python train.py --norm_place="pre" --qk_norm=true --batch_tokens=16384
Each number is 128 + 32 x the weight over its row's rms, rounded and kept within 0 to 255. Layers, rows and columns count from 0. The size above them is the row's rms in percent of the matrix's.

# layer 5 attention key, 32x128, rms 0.179, rows 21-31, columns 0-127
size [ 95  98  95  94 102  92 104  94  90  93 105]
[[198 176 129 147 107 170 131  73  80 175 179 119 154 104 159 161 158 166  89 106 110  95 151 169 197 134 121 147 147 100 157 112 158  95 187  48  76 132  92 160 184 135 136 113 114  69  56 116 127 189 132 145 101 135  80  94 146 151 148 164 135 110 149 130 113 194  75 133  94 108 109 143 111 146 154  95 129 130 145  59 109 178  99 146 106 177 191 137 131 113 130 137 118 126 105 114 111 102 134 115 119 129 161 123 160 132 118 170  75 129 156 156 170 146 102 116  85 108 150  91 143 100 132 146 158  97 175 112]
 [109 113 111 149 181 132 141 150 142 145 135 140 156 184  75 137  73 136 121 136 155 173 124  87 147 163 129 114 112  98 134 133 155 169 163 111  83 162  91  96  96 106 168 109 135 149 104 142 110 160 119 122 157 122 101 133  93 114 113 120 129 120  85 147 130 164 145  81 136 116 105  82  80  75 164 159 124 123 165 121 154 140 102  67  70 194 155 117 136 177 188 160 218  61 105  78 153 174 120 189 107 172 119 108 165 132 231 124 119  97  91 131 122  93  89 153 131 140 189 109 124 135 121 110 150  91 156 140]
 [169  99 114 164 173 123 156  97 119 159 216  99 133 114  54 110 139 132 127 152 127 137 142 137 107 124 145 140  70 140 139 112 113 140 161 166  84 219  86 128 112 135 131  89 169  73 152 130  87 137 149 169  79 186 137 171 112 123 164  85 107 128 112 128 148 181 128 120 141 117 123 203 105 131 137  96  68 118 133  74 148 104 124 126  60 142 116 136 129 149  98 112 108 128  94  98 126  92 104 162 101 109 133 109  76  93 160 140 147 134 133 138 155 191 127 130  99 111  73  94 128  45 117 150 132 100 100 213]
 [163 120  62 148  85  56 136 131 107 146 129 118 138 128 184 153 160 178 176 144 129 100 172  89 170 127  71  39 180 115  96 131 158  86 112 122  98 112 169 161 162 102 150 173 102 118 108 138  85  97 122 142 136  67 115  99 107  96 115 137 155 108  97 166 139 131 122 132  89 129 158 185 105  96 105 106 153 142 167 197 172 107  97  96 102 159 146 151 192 124 163 143 139 119 123 165 170 123  72 113  96 172 151 169 150 116 119 124 129  60 107 108 147 127 122 146 128 160 144  80 122 147 165 135 188 133  58 132]
 [213  89 108 144  90 110 112  72 136 138 135 174  91  78 143 174 120  72  86 108 136 104 178 115  95 169 129 178 101 181 106 147 137 136  71 137 137 144 108 135  91 104  91 171 177  90 111 127 183 132  69 120 167 138 161 146 155  89 105 130 166 145 109 147 123 167  96 156  82  57 122 152 163 100  83 139 136 135 177 146 133 129 114 118 107 153 131  38 125 133 147 120  71 138 126 120 147 184 163 145 122 155  91 161 167 141  87  98 142 104 208 113 181 169 128 147 126 143 107 181 130 109 153 144 124 142 112 118]
 [184 126 130 220 120 106  84 143 126  63 123 186  86 147 120 100  62 121 159 155 119  89  75 157 128  96 132 136 146  67 153 110 103  75 146 145  75 136  57  85 121 160 105 207 144 125 105 140  90 164 148 140 103 137 148 163 129 153  88 113 106 183 116 112 163 156 124  88 151 118 162 188 140 100  82 116  98  94 144 148 155 115 144 145 128 135 116 138  81 117 111 137 137 192 157 122 134 118 101  86  99 142 144  61 123  53  78 125 155 204 159 113 120  96 142 109 153 105  99 113 122 127 111 149 143 127 144 112]
 [ 80 170 149 196 127 171 114 137 123 110 121 119  68 100 148  76 110 149 118  81 214 128 171 100 130 135 167 106  48 115 135 109  74 149 123 166  76 126 104  91 197 106 173  85 157 146 135 136 165 169 154 151 134 200 130 110 134 145 124  55 138 149 119  83 119 137 154 132 114 158  73 152  94 142 140 181 138 113 154 163 122 143  91 116  80 121  96 102 164 169  97 136 166 120 121  87 129 144 118 121  87 196 188 114 156 160 132 152 134 108 153 107 132 106 109 122 162 158  93  67 120 134 152 122 129  70 139 133]
 [145 141 203 180 125 123 113 163 121 171 153 129 191 144 132 138 118  92 125 132 126 102 132 156 136  81 148 115 113 139  68 134 183 151 157 152 163 160 108 116 164 121  67 122 110 174 109  62 123 119 120 126 106  94 153 113 130 149 105 207 109 107 112  74 191 110 162 124 143 133  92 176 183 109 122  55  82 110 121  71 174  90 116 118  89 155 105 157 121  99 128 124 100 103  74 131 115 138 168  89 118 162 126  88 160 169 117 133 143 143  41  91 133 141 124 117 156 120 129 180 100  81 136  83 102 138  52 139]
 [141  79 115 160  99 151 139 149 136 111 208 143  76 156 118  99 110 100 111 104 112 145 134 179 101 143 174 108 199 159 174  63  76 107 130 142 123 130  68 118 145 142 194 141  89 110 166 127 186 117 103 133 133 134 167 127  89 144 154 137  57 131 140 125 164 139 161 167 116 124 128  70  83  67 157 127 115 152 139 150 109 112 139 142  94 127 181 114  92  76 111 160 135  60 123 112  76 115 120 139 196 136 116 166 178  94 101 140 167 132 153  96  99 132 104 109 123 123  34 112 143 104 155 158 164 142  91 126]
 [127 150 161 116 130 106 151 111 134 163 103 146 110 120 132 104 173 143  81 181 109 166 112  72 109 193 173 147 150 174 158 130 164  60 154 149 116 148 146 131 108 150 130 100  98 134 128 157  52 131 131 170  50 168 181 105 176 106 116 131 161 129 113 148 122  81 186  82 113 129 180 121 167 132 150 164  73 174 100 107 114  97 135 140  57 143  97  95 180 134  99 152  99  93 142 162 154 142 151 112 103 121  92 111 128  97 123 118  99 105 145 140 136  83 123 131  84 121 176 134 188 139  73 200 133 168 102  72]
 [157  98 152 174 106  91 106 126 104 121 141 144 125 134 112 124 117 165 134 151 134 101 176 149 151 171 143 127 133 128 154 101 113 135 130 128 124 169 127 119 115 106 119 112 136 109 138 121 152 135 115 113 134 119 148 111  81  67  96  90 123 131 172 150  58 132  59 144 144 159 102 117 221 126 148 127 105 216 154 123 144  88 162 165 155  52 138 132 138 129  85 104 121 142 166  87  76 141 168 116 127  61  76 126 151 117  63 164 156 104 105 110 143 137 121 142 184 171 127 138  78 168 121 140  61 185 238 120]]
# layer 5 attention query, 128x128, rms 0.188, rows 22-31,54-63,86-95,118-127, columns 0-127
size [112 114 122 116  94 109 109  95 104 114 105 105 104 116 103 101 110 109 115 115 107 114 119 112 118 108 103 117 113 122 108 109 108 120 109 103 108 118 133 119]
[[107 138 129 133 127 143 158 131  78 127 171 131 146 109 104 161 112 147 163 127 100 161 109  47  98 181 155 116  81  63 132 216  96 164 147 126 181 119 157 147 148 112 139 123 131 160 160 155 112  93 137 105 156 107 158 143 127 126 168 155 161 149 145 183 111  74 110 154  90 124 201 144 117 155 155 165 112 105 149 138 146 143 121 141 150 160 114 111 171 161  96 160 116 203 119 183 133  49 115 167 114  89 157  52 121  90 185 141 131  75 169 134 124 129 156 167 118 169  73  76 103 103 166 109 121 124 128 153]
 [113 114 161 129 144 101 126 132 111 174 127 140 172 115 119 226 136 167  98  92  69 112 134  89 172 191 122 109 113  75 135 133 150 125 149 150 143 131 129  64 144 101 157  33 201  98 162 149 110  96 139  58 105 193  96 109  97 121 118  98 120 121 148 117  77 159 102  77  99 147 132 152 124 117 145  68 112 115 120 101 122 132 146 120  87  94 130 139 114 146 145 127  91  95  93 135 143 149 176 147 138 132 124  72 139 114 161 161 139 157 171 130  87 139 126 167 103 161 141  85 124 130 192 205 108 166  84 171]
 [106 109 154 119 107 114 184  91 139 131 107 139 116 159 127 143  95 108 146 107  99 149  53 140 123 224 115 149 152 121 164  55 146 186 154 125 127 139 124  93 117 123  88 111 123 164 124  67 161  99 116 143 141 177 128 132 112 136  95 123 124 185 141 157 161 178  92  89 149 124 221 124 137 197  83 119 190  98 122 135 188 120 161 162 147 138 165 146 163  97 103  94 160 129 106 100 133  87 145 110 169 121 107 137 132 104  99 119 199 108 151 137 138 150 138 144 113  65 120  73 172 146 119 104  83 176 100 178]
 [ 99 191 119 111 141 136  99 117 141 131 144 113 130 129 117 165 187 143 143 190 140 119 108 128 133  93 103 115 107  97 124 125  98 142 100  76 126 160 124 114 137 119 128 101  60 130 121  77 176 175 152 175 112  75 167 127 156  53 171 175 156 142 158 140 129 118 196 220  84 165  81 124 130 174 111 126 136 170 134  93  95  93 131 169  89 122 111 164 104 105 111  95 126 109 144  96 115  86 176  84 198 143 162 166  87  98 151 145 106 154 134 111 195 115 159 129  97  64 105 174 175 129 101 105 147 129 137 112]
 [122 132  86  17 175  85 118 171 109  82  71 130 112  39 107 101 104 148 161 141 130 163 142 145  86  88 128  93 117 126 137 145 172  95  90 164  64 138 166 106 126 121 132 175 107 130 121 111  77 170  88 141 114 150 118  74 188  40 104 157 149 109 115  93 148 131 144 150  95 162 159 191 110  83 116 112 145 135 110 133 142 101 117 129 117 101 132 161 123 171 152  88 100 122 130 163 123 101 104  81 127 103  83 153  91 134  79 147 147 121  87 132 151 113 170 176 156 101 111 160 168 158 149 106 128  82 122 120]
 [109 118 109 103 112 111 131 152 164 162 112 139 137 126 161 131 127 156 105 120 131  70 139  69  61 139 178 156 118 162 132 134  80  95  94  82 144 105 141 100 103  98  88 115 136 114  76 104 121 129  88  84 106 102  60 174 162 114 185 132 152  97 154 117 121 117 118 133 153 130 161 134 106 113 102 143 178 128 122  89  66  84 122 163 109 138 146  73  95 103 145 147 138  69 129  93 156 135  78 124  54 147 156  99 157  76 124 172 135 190 198  77 113 121 124 152 132 156 164 172 175 138 114 133  73 118 101  34]
 [165 130  88 100  98 187 103 127 103 144  39 143 144 137 131 135 192 110 123 160 142 158 134 101 108  92 160 144 134 172 173  99  84 121 139  84 164  92 111 131 160 167 163 141 144 143 145 171 137 120 115 177 148 111 130 101 148 165 134 119 184  60  63 123 143 159 139 107 138 145  93  89 120 187 133 180 126  99  74 174 106 116 149 125 129 153  98  81  99 135 137 165  79  93 137 150 117  77 162 103 145 140 158 134  99 110 138 105  63 181 199 166 148  83 127 172 167  95  52 101  87 117  95 124 141 129 126 137]
 [125 154 127 141 170 123 138  90 161  96 107  54  89  91 121 111 156 121 130 104 115 143 121 192 146 178  78 131 139 100  98 109 162 145 187 169 179 137  94 109  95 123 115 136 138 172 162  68  87  98 111 163 113  92 118 114 131 102 136 154 172 129 127 169 166 150 191 157  84  91  36 165  80 122 114 138 133 127 158 150  84 100 130 155 160 171 111  99 137 122 177 166 117 108 107 120 133 148 144 129 127  92 100 101  90 146 121 121 159 150  25 120 104 107 194 159  74 195 147 154  99 149 156 121 150 102 133 139]
 [ 57 139 115  85 136 174  92 118 118 160  88 136 126 160 130 104 169 163 112 112 117 146 173 171 122 105  83 177 119 157 146 178  86 146 117 136 100 105 139  69 157 164 104 130 137 142 114 117 185 167 148 163  98 132 151 155  97  89 148  62 120 149 151 131 207 131 175 181  71 179  85  80 134 142  88  90 130 139 108 152  86  67 108 212 165 108 140  78 150 140 127  88 140  74 119  93 122 163 106 130 149  97 104 110  91 121 120  71  87 132 142 150 139 122 139  99 146  88 112 161 105  92 106 185 116 162 138 111]
 [146 102 135 105 196 111 135 110 147 125 171  97 109  71 140 151 173 148 123  80 141 143 175 177 149 117 160 109 141 103 156 115 125 131 167  51 152 121 129 100 101 135 127  97 140 162 192 145 149 175  84 144 126 190 164  95 184 140 166 166 111 117 114  86 124  99 163 136 158 105 176 101  93  86 171 130 171 122 146 138  95 138 136  51  74 131 136 199  74 151 159 108 124  80  90  82 123 116 103 136 103 116  71  70 108 128 106 153  79 102  93 125 119 151 122 149  88 142 172 144 130  97 151 165  67  93 154 133]
 [143 129 144 101 123 168 194 120 113  94 142 149 159  79 151 126 165 172  76 124 125 136 127 186 146  77 100 127  86 149  94 104 189  92 134 148 103 100 131 135 207 165 139 135 101 147  83 120 147 163 122 120 102 153  97 123 144 133 120 157 115 133 159 139 152 158 108 160 134 176 149 222 149 177 163 136 135 121 158 196 189 162  91 102 113 105  90 174 112 192 109 139  86 110 123 174 156 156 162 176  90 172 123 130 203 113 185 147 156 122 104 138 160 116 158 118 133 183 147  81 116 131 142 145 112 120  99 181]
 [173 128 162 108 152 117 164 128 181 198 154 126 130 133 144 137 173  94 150 176 122 159 120 147  77  87  84 113 123 154 128  79 162 113 170 122  97 140 115 151 129 152 166 118 164 135 178 140 189 130 142 141 119 107 150 178 101 120 151 100 153 129 181 162 119 166  52  62 134 130  78 104  91 114 177 134 138 133 105 101 133 112 173 130 103 156 141 111 114 121 103 117  91 165 119  74 105 123  98  58 122 150 159 186 177 136 188 179 155  96 121 138  90 121 158  96 100 123 111 110 166 144 142 192 201  91 193 138]
 [ 51  96 142 157  52 139  74 173  79 112 111 128 114 175 127  68 100  98 188 116 128 130 122 103 169  85 117 110 129 122  58 117 154 137 102 141  91 157 117 116 131 110 133  85 125 123 139 123 179 138 113 115 123 132 150  69  73 109 201 156 117 170 120 101  64 107 156 108 159 160  86 168 123 192 124 135 150 154 131 114 120 158 145 157  89  75  96 128 124  84 180 125 180 117 144 161 152 131 131  97  68 107 152 123 150 131  82  75  81 174 181 136 150 129 178  80 136 143 126 113 132 151  93 108  91 101 152 123]
 [128 103 130 146 178 154 151 132 104 124 116 130 142 138 120 158 123 164  64 106 172 132 200 148 117 120 102 157 152 134 123 118  92 118 150 118 107  94  95 137 162 115 154 101  49  97 144 149 113 112 136 134 151 113 114 168 103 111 156 128 160 183 174 123  75 103 122 112 184 123 158 110 159 109 113 217 181 145 137 110 176 131 109 158 111 193  89  95 127 170 113 121  96  87 153 145 122 155 121 205 179  92 137 182 170 154 172 142  83 214  62 113 134 108 106  88 108 133 143 165  95  66 142 146  96  91 142 122]
 [120 111 135  92  99 119 110 151 186 138 108 124  83  70  32 112 123 131 160 163 144 104 112 115 165 142 125 139 133 113 126 130 114 214  97 129 179  88  80  44 138 182 150 166 180 144 123 105 116  74 125 104 113 130 148  88  62  85 164 118 118 143 109 119 113  58 172 164 129 101 106 101 104 120  88 160 128  74  92 129 154 158 156 159  95  98 136  95 133 126 182 140 141 153 177 124 105 153 140 109 101 177 107 141  93 129 113 105 153  78 124 142 181 103 122 122  82 140 152 116 146 115 166  90 193 139  74 123]
 [ 93 108 181 198 117  76 125 163 166 112 136  72 161 131 143 171 132 186 138 111 102 128 181 105  96  91  95 118  67 172 123 169 137 114 116 164 111 151  77  91  96 109 125 108 178 151 150 133 176  86 154 184 154 178 145 160  89 136 122 132 181 152 184 184 117 125 141 212 128  58 165  87 105 183 137 167 147 123 173  84  95 158 133 131 121 162 143 153  67 134 155 159  98  83  88 142 155 132 124 108 155 135 144 156 132 154 138 151 168 152 112 152 131  86 111 122 134 136 164 129 125  85 162  83 132  98 129 130]
 [ 68 148 167 129 122 190  84 115  84 124  93  89  90 111 134 176 210 130  82  97 119 162 110 114 139 147 115  92 106  67 195  98 203 109 160  84 147  55 134 109 128 104 177 166 170  83  66 118 154 109  91 108  98 165 110 116 111 109 144 144 168 144 167 117 121  95 117 118 128 139 129 158  98 174 118 155 179  87 158 124 122 136 148 131 137 134 187 133  32 123 163 120 131 153  98 114 197 102 184 169 143 107 119 132 121 153 124 119 144 142 105 111  93  89 139 134 133 171 129 105 181 120 108 139 156 128 120 122]
 [103  91 166 131 154 126 135 113 156 125 112 131  88 122 125 106  68 169 171 131 120 169 122 127 145 105 164  79 198 126  97 143  40 151 169 134  68 162 124 145  22 104 176 158 186 166 155 146 119 184 154 107  86 128 108 127 148 158 152  68 149  98  66  72 112  72 175 138 124 133 125 119 135 143 169 130 140  71  94 146 123 105 101 104 106  74  83 105 154 130 171  80 148  92 150 143 105 187  91 105 123 143  89 120 103 104 110 102 118  80 133 102 148 132 176 131 143 137  97 146 159 127  97 141 112 140 140 137]
 [154  80 130 132 145 102 141 169 122 161 116  64 112  58 129 152 142 131 119 151 157 141 110 122  96 169 151 181 133 105 130 130  89 189  75 157 131 131  89 130 150 187 106 154 150 173 150 106 129  80  59 116 170 132 186 156 153 113  90 131 108 206 133  97 149 133 134 147 131 101 116 116 134 118  95 170  96  85 135 113 118 114 105 106 151 109  99  99  57 140  71 130 126 110 185  93 111  84 144 108 141 151  86 130 114 112 121 142  93  99  87 112 123  45 124  85  51 172  89 139  97  99  85 147 125 151  83  68]
 [105 110 156 156  72 167  96 157  79 137 142 175 136  88 116 111 123 137 149 163 116 111   0 156 155 111 142  94 165 155 120 114 179 124 125 165 185 150 167 154 126 144 159 138 114  93 130 145 120 122  72 128  88 163 141 113 147 160 126 135 182  93  90  72 136 149 116 114 125 180  61  90  78 172 111 146  87 158 135 127 145  74 132 154 115 105 100  26 143 125  95 160 114 132 173 159 149 139 118  93 121 118 116 133 105 122 110 106  76 112 141 123 118 118 171  84 162 106  50  97 105 126 122 165 151 147 135 149]
 [150  50 195 115 146 168 140 166 126 149 150 116 144  95 104 142 133 168 141 206 152 163 135 133 108 145 181 170  42 139 121  70 165 112 159 156 101 109 160 199 132 106 123 101 143 116 129 151 118  76 144 156 125 132 125 165  97 129 142 192 137 104 153 114 110 160 148 140  88 120 103 152 151 139 134 130  99 108 121 142 115 156 114 127 129 147 114  84 149 107 158 128 108 126 181 101  49  70 152 127 131  96 169 149 125  76  90 190 154 166 162 117  95 148 156 163 120  93  69 165 202  63 125 156 121  99 141 140]
 [146 142 118  74 132 156 162 156 119 116 130 116 163  42 114 124 191 123  98 146 108 107 133 153 121  86 140 174 128 139 117 119 136 131 109 107 151 117 130 145 193 130 127 117 169  69  86 111 126 157  94 124 150  35 109 185 132 150 138 112 145 152 128 154 112 166  59  94 142  71 135 122 118  50 149 112  93 176  88  74  89 156 154 110 139 135 107 160  97 132  92 128  99 151 208 123 164 145 134 115 129 204 129 154 102 134 135 171 152 131 148 143 104 136 124 151 108 100 139  88 123  93  95 152 206  56 178 127]
 [109 189 104  56 199 141 119 147 132  80 105 109 149 113 142 126 138 139 119 111 119 166 199 142 154 193 113 112 111  96 126 118 118 170 160  93 156 133 121  54 194 133 130 125 109 134 124 148 145  98 104 175 147  79 150 149 171 151  81 121  63 173  84 151 137  71 129 148 148 101  97 155 154  99 152 143 128 102 118 133  87 124 158 126 164 101 123  78 119 134 110 141 134 119  86  94  93 154 124 161 168 133  85 207  98 139  68 141  92 156 118 116 131 141  78 147  86  54 160 177  91 141 184  93 111 128 123 142]
 [120  92 124 122 119 156 158 154 136 140 119 107  90 137 133 197 176 138  92  81 141 187 122 119 156 158 113 110 184 112 151  89 122 120 138 166  35 209 149  90 150 186 145 104 141 151 130 191 165 139 127 158  89 141 111 107 113 169 124 151 156 166 120 116 122 107 170 146  72 110  95 130 163  89 135  65  91  80 130 133 162 127  77 153  92 153 130  60 112 144 105 170 165 101 122 162 110 167 130 143  84 164  98  97 136 115 148  95 144  86 112 114  94 134 132 153  81  75 132 140 116  72 142  67 148 139  66 151]
 [173 103 124 152 128 143 146 154  85 200 155 103 115 114  48 169 124 126 149 221 135 120 166 111 155  88 175 120 144 106 137 129 113 152 173  23 121 123 141 164 126 152 150 142 130 174  86  94 110 123 154 169 115 119 123 183 159 168 150 141 151 145 137 151  80 120 136  91 185 138  66 163  80 117  58 169 113 127 157 154 181 138 131 160  78 121  99 165 111 145 135 134 100 173 184 102 123 124  97 162 149 125 114 125 118  98 139  93 116  96 137 127 119 122 122 196 116 127 144 141 123  79 112 126 115  67 135  67]
 [115 140 175  78 192 184  50 141 105 132  67 118  84 159 120  74 115 115  71 172  99 130  98 124 176 124 104 156 124 107 112 124 130  74 121 118 154 173 139 124 121 174 142 114 161 180 171 144 149 118 137  82 116  88 147 170  93 108 146 107 156 102 163 161 175 103 190 152 115 104 120 128 106 176 115 114 107  75 131 149 104 103 135  81 105 173 139  97 132 142 106 173 155 144  85 156 153  94 164 165 113 151  65 117 116 187 148 106 102 185  79 146 134 105 163 166 179 111 121 166  87 115 161 101 169  91 123 123]
 [ 64 172 158 159 142 129 137  50 152 150 160 168 168 108 126 141 134  79 126 121 149 156 131 145 156 103 103 133  94 175 165 139 147 176  98 124 157 150  90 156 103 164  68 129 181 142 132 160 175  73 131 156 107 103 108 107 179 168 170 174  95 135 137 180 120  94 100 115 107 121 118 133 159 102 123 103  95 115 133 137 122 113 126 156 156  80 168 158 116 161 179 191 128 153  89 111 156 155  83 117 127 145 108 141 146 173 132 135 159  95 196 170  47  96 127 160 102 182 147 103 104  98  79 177 112 108 186 160]
 [121 167 127 153 101 143  95 131 148  93  90 102  96 107 135 114  73 146 147 110 145 101  67 129  96 103  94 230 126 133  60 108 109 170  74 109 144 118 134  80 141 134 140  96 172 140 123 123 143 147 129 131 105 145 125 110 122  42 134 105 129 200  92 100 169 138 158 131 147 196 129 116 119 153 116 166  93 119 134 138 135 103  80 122 136 114 117 129 115 143 164 174 177  63 129  98 111 149 137  83 129 147  87 148 158 138  90 142 142 121  95 101 150 125 130 104 101 198  93 118 104 126 195  60 121 105  43  65]
 [ 69 122 164 113 158 166 207 137 123  96 152 123 150 120 131 124  96 144 149  94 174 162 109 183  97 195 122 171 134 140 125  58 131 153 133 145 171 134 112  75 102 194 142 139 109 110 115  69 121 125 115 130  97 128 113 119 187 127 128 126 141 134 118 133  95 122 199 188 116 150 101 117 165 188 163 150 108  69  76 129 151  94 145 121 106 145 148 103 107  85 155 179 169 126 106 113 144 185 107 114 104 107  80 120  31 142 141 117 124 119  58 148 100 182 149 153 119  85 130  57 130 126 132 150 101 123 133 136]
 [150 128 148 151 102 169 174 130 130 145 103 118 150 196 169  92 124 137 129  96 131 175 127 109 110 137  76 154  80 109 154 172 103 170 175 158 138 117 159 157 149  88 135 110 105  93  83 173 105 116 111 130 148 119 137 113 135 139 147 120 117  99  79 132 109 196 186  97 130 177 102 131  73 133 144 178 117  76  80 140 127 164 108 112 150 125 151  98 168  79 154 134 143 102 136  78 157 166 165 116  28 129  79 107  79 174 156 116 109 116  80 105 169  88 111  50 197 126 140 105 130 163 133 129  83 127 132  75]
 [140  92 139 184  85 118 136  52 162 141 122  76 101 156 171 121 108  58 122  88 157 139 134 135 125 142 171 144 170 132 124 125 111  86 180 166 102  84 147 149 107 104 147  91 164 101 122 103 128 162  86 111  95 142  89 103 133  91 165 147 162 138 107 121 113 192 153 131 107  98 176 101 199 114 115 120  84 168 140 133 143 124 112 139 167 156 192 108 154 140 132 107  98 173 121 171 149 126 139 229 120 104 162 190 155 117 135 137 155 133 151 164 107 165 136 123  82 138 162  87 113 144  42 163  90 142 123 177]
 [138 134 105 181 159 146  88 155 110 161 182 161 173 106 127 106 105 140 153 167 165   1 110 112 153 141  59 100  93 137 123 161 191  69  73 160 132  85 135 179 156  96 155 118 104  95 110 127 144  96  89 129 134  79 132 111 141 137 166 108 119 111 134 118 145 149  71  49 101 128  86 158 142  97 151 111 131 170 182 134 142  95 105 148 119 177 121 172 168 144  99 119 113 126 145  95 129 105  94 138 139 110 143 167 166 129 141 116  85 131 105 129  91 142  91 114 172 142  87 143  93 109 204 111  94 140 103 160]
 [134 147 130 142  92 107 111 120  58 138  89 136 124 132 138 153 135 134 181 150 172 195 117 169 100 130 135  83 111  98  99 127 110 123 148  66 111 150 118 147  98 105 119 176  99 175 125 145  82 117 137 111 141 102 161  70 109 130 155 151 154  93 108 162 108  95  96 105 171  94 225 140 167 171 116 114  96 172 175 138  95 111 118 146 105 109 123  99 181  70 110 119 164 140  98 199 151 107 133  91 130 121 167  72 104 196 112 111 144 181 156 131 178 104 164  94  97  92 123  69 137 175 123  82 174 120 153  90]
 [ 65  89 102 114 146 123 165 134 162 108 112 131  62 135 160  72  89 127 143 129 115 172 115 111 108  82 143 185 169 169  87  79 127 120 108 110 113 110 124  89 149 185 141 181 173 125 168 128 116 200  42 103  94 135 119 115 187  99 162  88 122 164 104  96 125 160 110 176 131  99 128 117 118 116 159  98  99 139 131 134 115 131  94 115  46  77 113 148 136  94 146 125 139 122 173 112 127 126  82 118 115 196  73 109  89 141 101 106  95  58  92 110  68 134 115 128 180 117 133 140 111 115 118 138 181 144 175 145]
 [185 153 149 126 115 148 130 135 112  97 110 153  53 102 115  98 140  87 183 144 116  58 134 124 143 135 112 162 125 122 206 133  70 172 176 190 194  95  88 124  88 103 120 156 102 177 111 107 141 124 120 116 150 149 150 162 118 115 119 153 170 149 120 140  99 120  86 115 101 128 145 116 131 127 180 144  96 103  50  75 163 125  90  53 150 134 130  92  81 131 163 151 194 164 142 125 126 150 133 202 147 144  94 140 123 174  81 143 126  46 107 118  99 114  84 117  98 163 145  99 106 110 123 150 152 146 129  94]
 [118 112  84 117 132 146 143  92 110 152 179 171 140 172 210 141 109 109 116  99 168 199 127 144 145 135  47 133 152 144  89  99 142 109 147 139 110 147  87 119 176 178 180 181 154 132  93  78 104  63  49 174 145  83 112 105 105 102 120  95 145 133  92 149 158 113  99  98 174 135 120 157 103  48 107 124 157 151 105 141 121 110 152 162 179 110 107 119 121 125 122 101 109  60 135 141  99 186  92  83 118 108 113  97 104 126  79 191 140 126 107 177 119 115 134 166 127  83 115 160 122 102 134  80 136 139 122 101]
 [127 117 175 132 117 145 186 114  96 152 139 129 158 173 105 108 156 172 125  54 155 168 131 132 123 120 168 204 116 132  79 136  89 126 116 119 197 168 146 159 117 116 150 130 103 107 129 103  86 137 121 141 158 122 157 105 116 155 162  94 147 105 104 112 107  38 110 119 114 162 117 167 137 165 111 140  71 124 168 139 129 141  38 132 105  55 183 105 146 146 146  98 155 125 130 109 114 184 140  79 134 176 121 178 191  90 131  87 137 150 111 119 102  87 176  93 107  71 154 156 179 112 157 104 155 163 152  93]
 [159 143 120 134  71 126 138 112 130 153 150 219 129 126  76  71  84 111 152 195 156 113 132 115 183 109 123 153 134  68 121  80 113 189 159 141 147 148 148  84  75 125 101 150 162 157 102  97 112 179 101 145 111 119 154  60 117 137 135 121 135 161 124 107 183 124 122 121 134 128 143 127 172 135 169 181 196 115 164 201 127 118 136 152 174 121 126 134 101 117 169 169 210 137 154 138 150 176 129 140 179 176  69 144 112  94 131 117 169 141 100 131 136 124 157  67 116  84 178 128 108 142 117  95 110 167 114 136]
 [139 131 124 143 108 122 143  75 149  94  58 132 139 121 119 103 100 117 141 156 115 167 119 167 119 120 131 131 183 150  70 131 131 163 127 113 163 165 161  84  42 154  98 142 155 185 183 126  77 158 112 125 115 169 141 133 137 106 160 107 113 166 107  81 134 108 195 166 173 116 116 145  78 149 101 169 161 135 145 134 101 139  85 127 116  99 173 127 119  98 162 164 157 128 182 180 115 112 114 106 134 178  83 112  76 216 126  91 107 105  86 108 120 166 133  54 105 109 130 156  81 165  76 119 120 169 155  79]
 [137 151 168 142 120  93 155  92 130 121  82 195 151 150 135  81 156  79 122 148 188 154  80 104 202  45 133 171 101 156 140 119 141 147 144 107 139 134 129  83 127 174 110 105 155 107 116 100 128 110  86 143 126  82 100 139 106  63  99 119 114  99 168 118 117  50 128 142 136 135 139 166  74  98 139 121 135 103  92 113 199 115 115 116 140  93 109 119 159 106 125 109 106 150 180 151 170 149  90 117  93 127 139 120  88 112 124 137 114 187 108 142 190  49 105 121 129 106  59 179 133 157  95  82 163 129 187 109]]
# layer 5 attention value, 32x128, rms 0.123, rows 0, columns 0-127
size [104]
[[117 172 132 134  93 120 156  86 185 136 113 109 177  63 150 174 166  97 102 139 197  98 146 134 201 140 167  96 151 172 123 117 125 124 152 164 167 146 226 112 104 150 169  72  92 137 141 167 104 137  92 114 119 176 139 122 124 122 135 139 134 114 115 133 143 113 126  82 172 130 112 121 156 102 109 118 104 191 178 115 124 131 142  93 141 104 162 145 144 201 129 125 103 150 181 108  59 135 136 153  98 140 158 152  81 129 137 201 101  72 123  85 140 104  62 117 150 125 122 118 101 101  80 112  97  71 126  89]]
# layer 5 attention output (transposed), 128x128, rms 0.207, rows 0,32, columns 0-127
size [105  99]
[[117 155 157 121 150  90 124 150 125  88 108  82 114 124 131 131 106 178 122 146 138 154 118 168 103 142 101 122 145 165  93 160  96 126 152 116 124 105 111 150 154 102 134 124 150 107  46 151 130  89 163 126 112  62  74  98 209 118  88 133 149 127 105 105 182 148  89 121 138 146 131 202 117 126 153 199 100 162 100  84 128 147 121  88 154 140 131 135 120  84 101 121 117 150 131 118 131 166 121 160  98 132  79 136 129 111  39  92 129 154 107 106 175 143 179 114 141  42  91 191 150  59 151  91 175  69 166 152]
 [103 124 115 102 125 141 144  80  76 185 122 144 140 120 115 131 135 131 157 131 146 219 141 141  93 132 160 132 104 137 124  49  66  57 122 120  97 152 131 156 131 186 103 135 105 198 224 105 136 129 162 157 167 149 142 157 156  87  96  98 102 166 164 131 107 179 151 106 112 121 105 126 149 147 116 139 147  66  99 163 144 148 149 134 118  91 126 128 137 170 148 132 131  38  99 142  87 123 122 100 147  75  68 145 111 163 144  92 138 120 123 110  62 147 157 142 185 157 168 132 127 172 181 141 142 148 132 163]]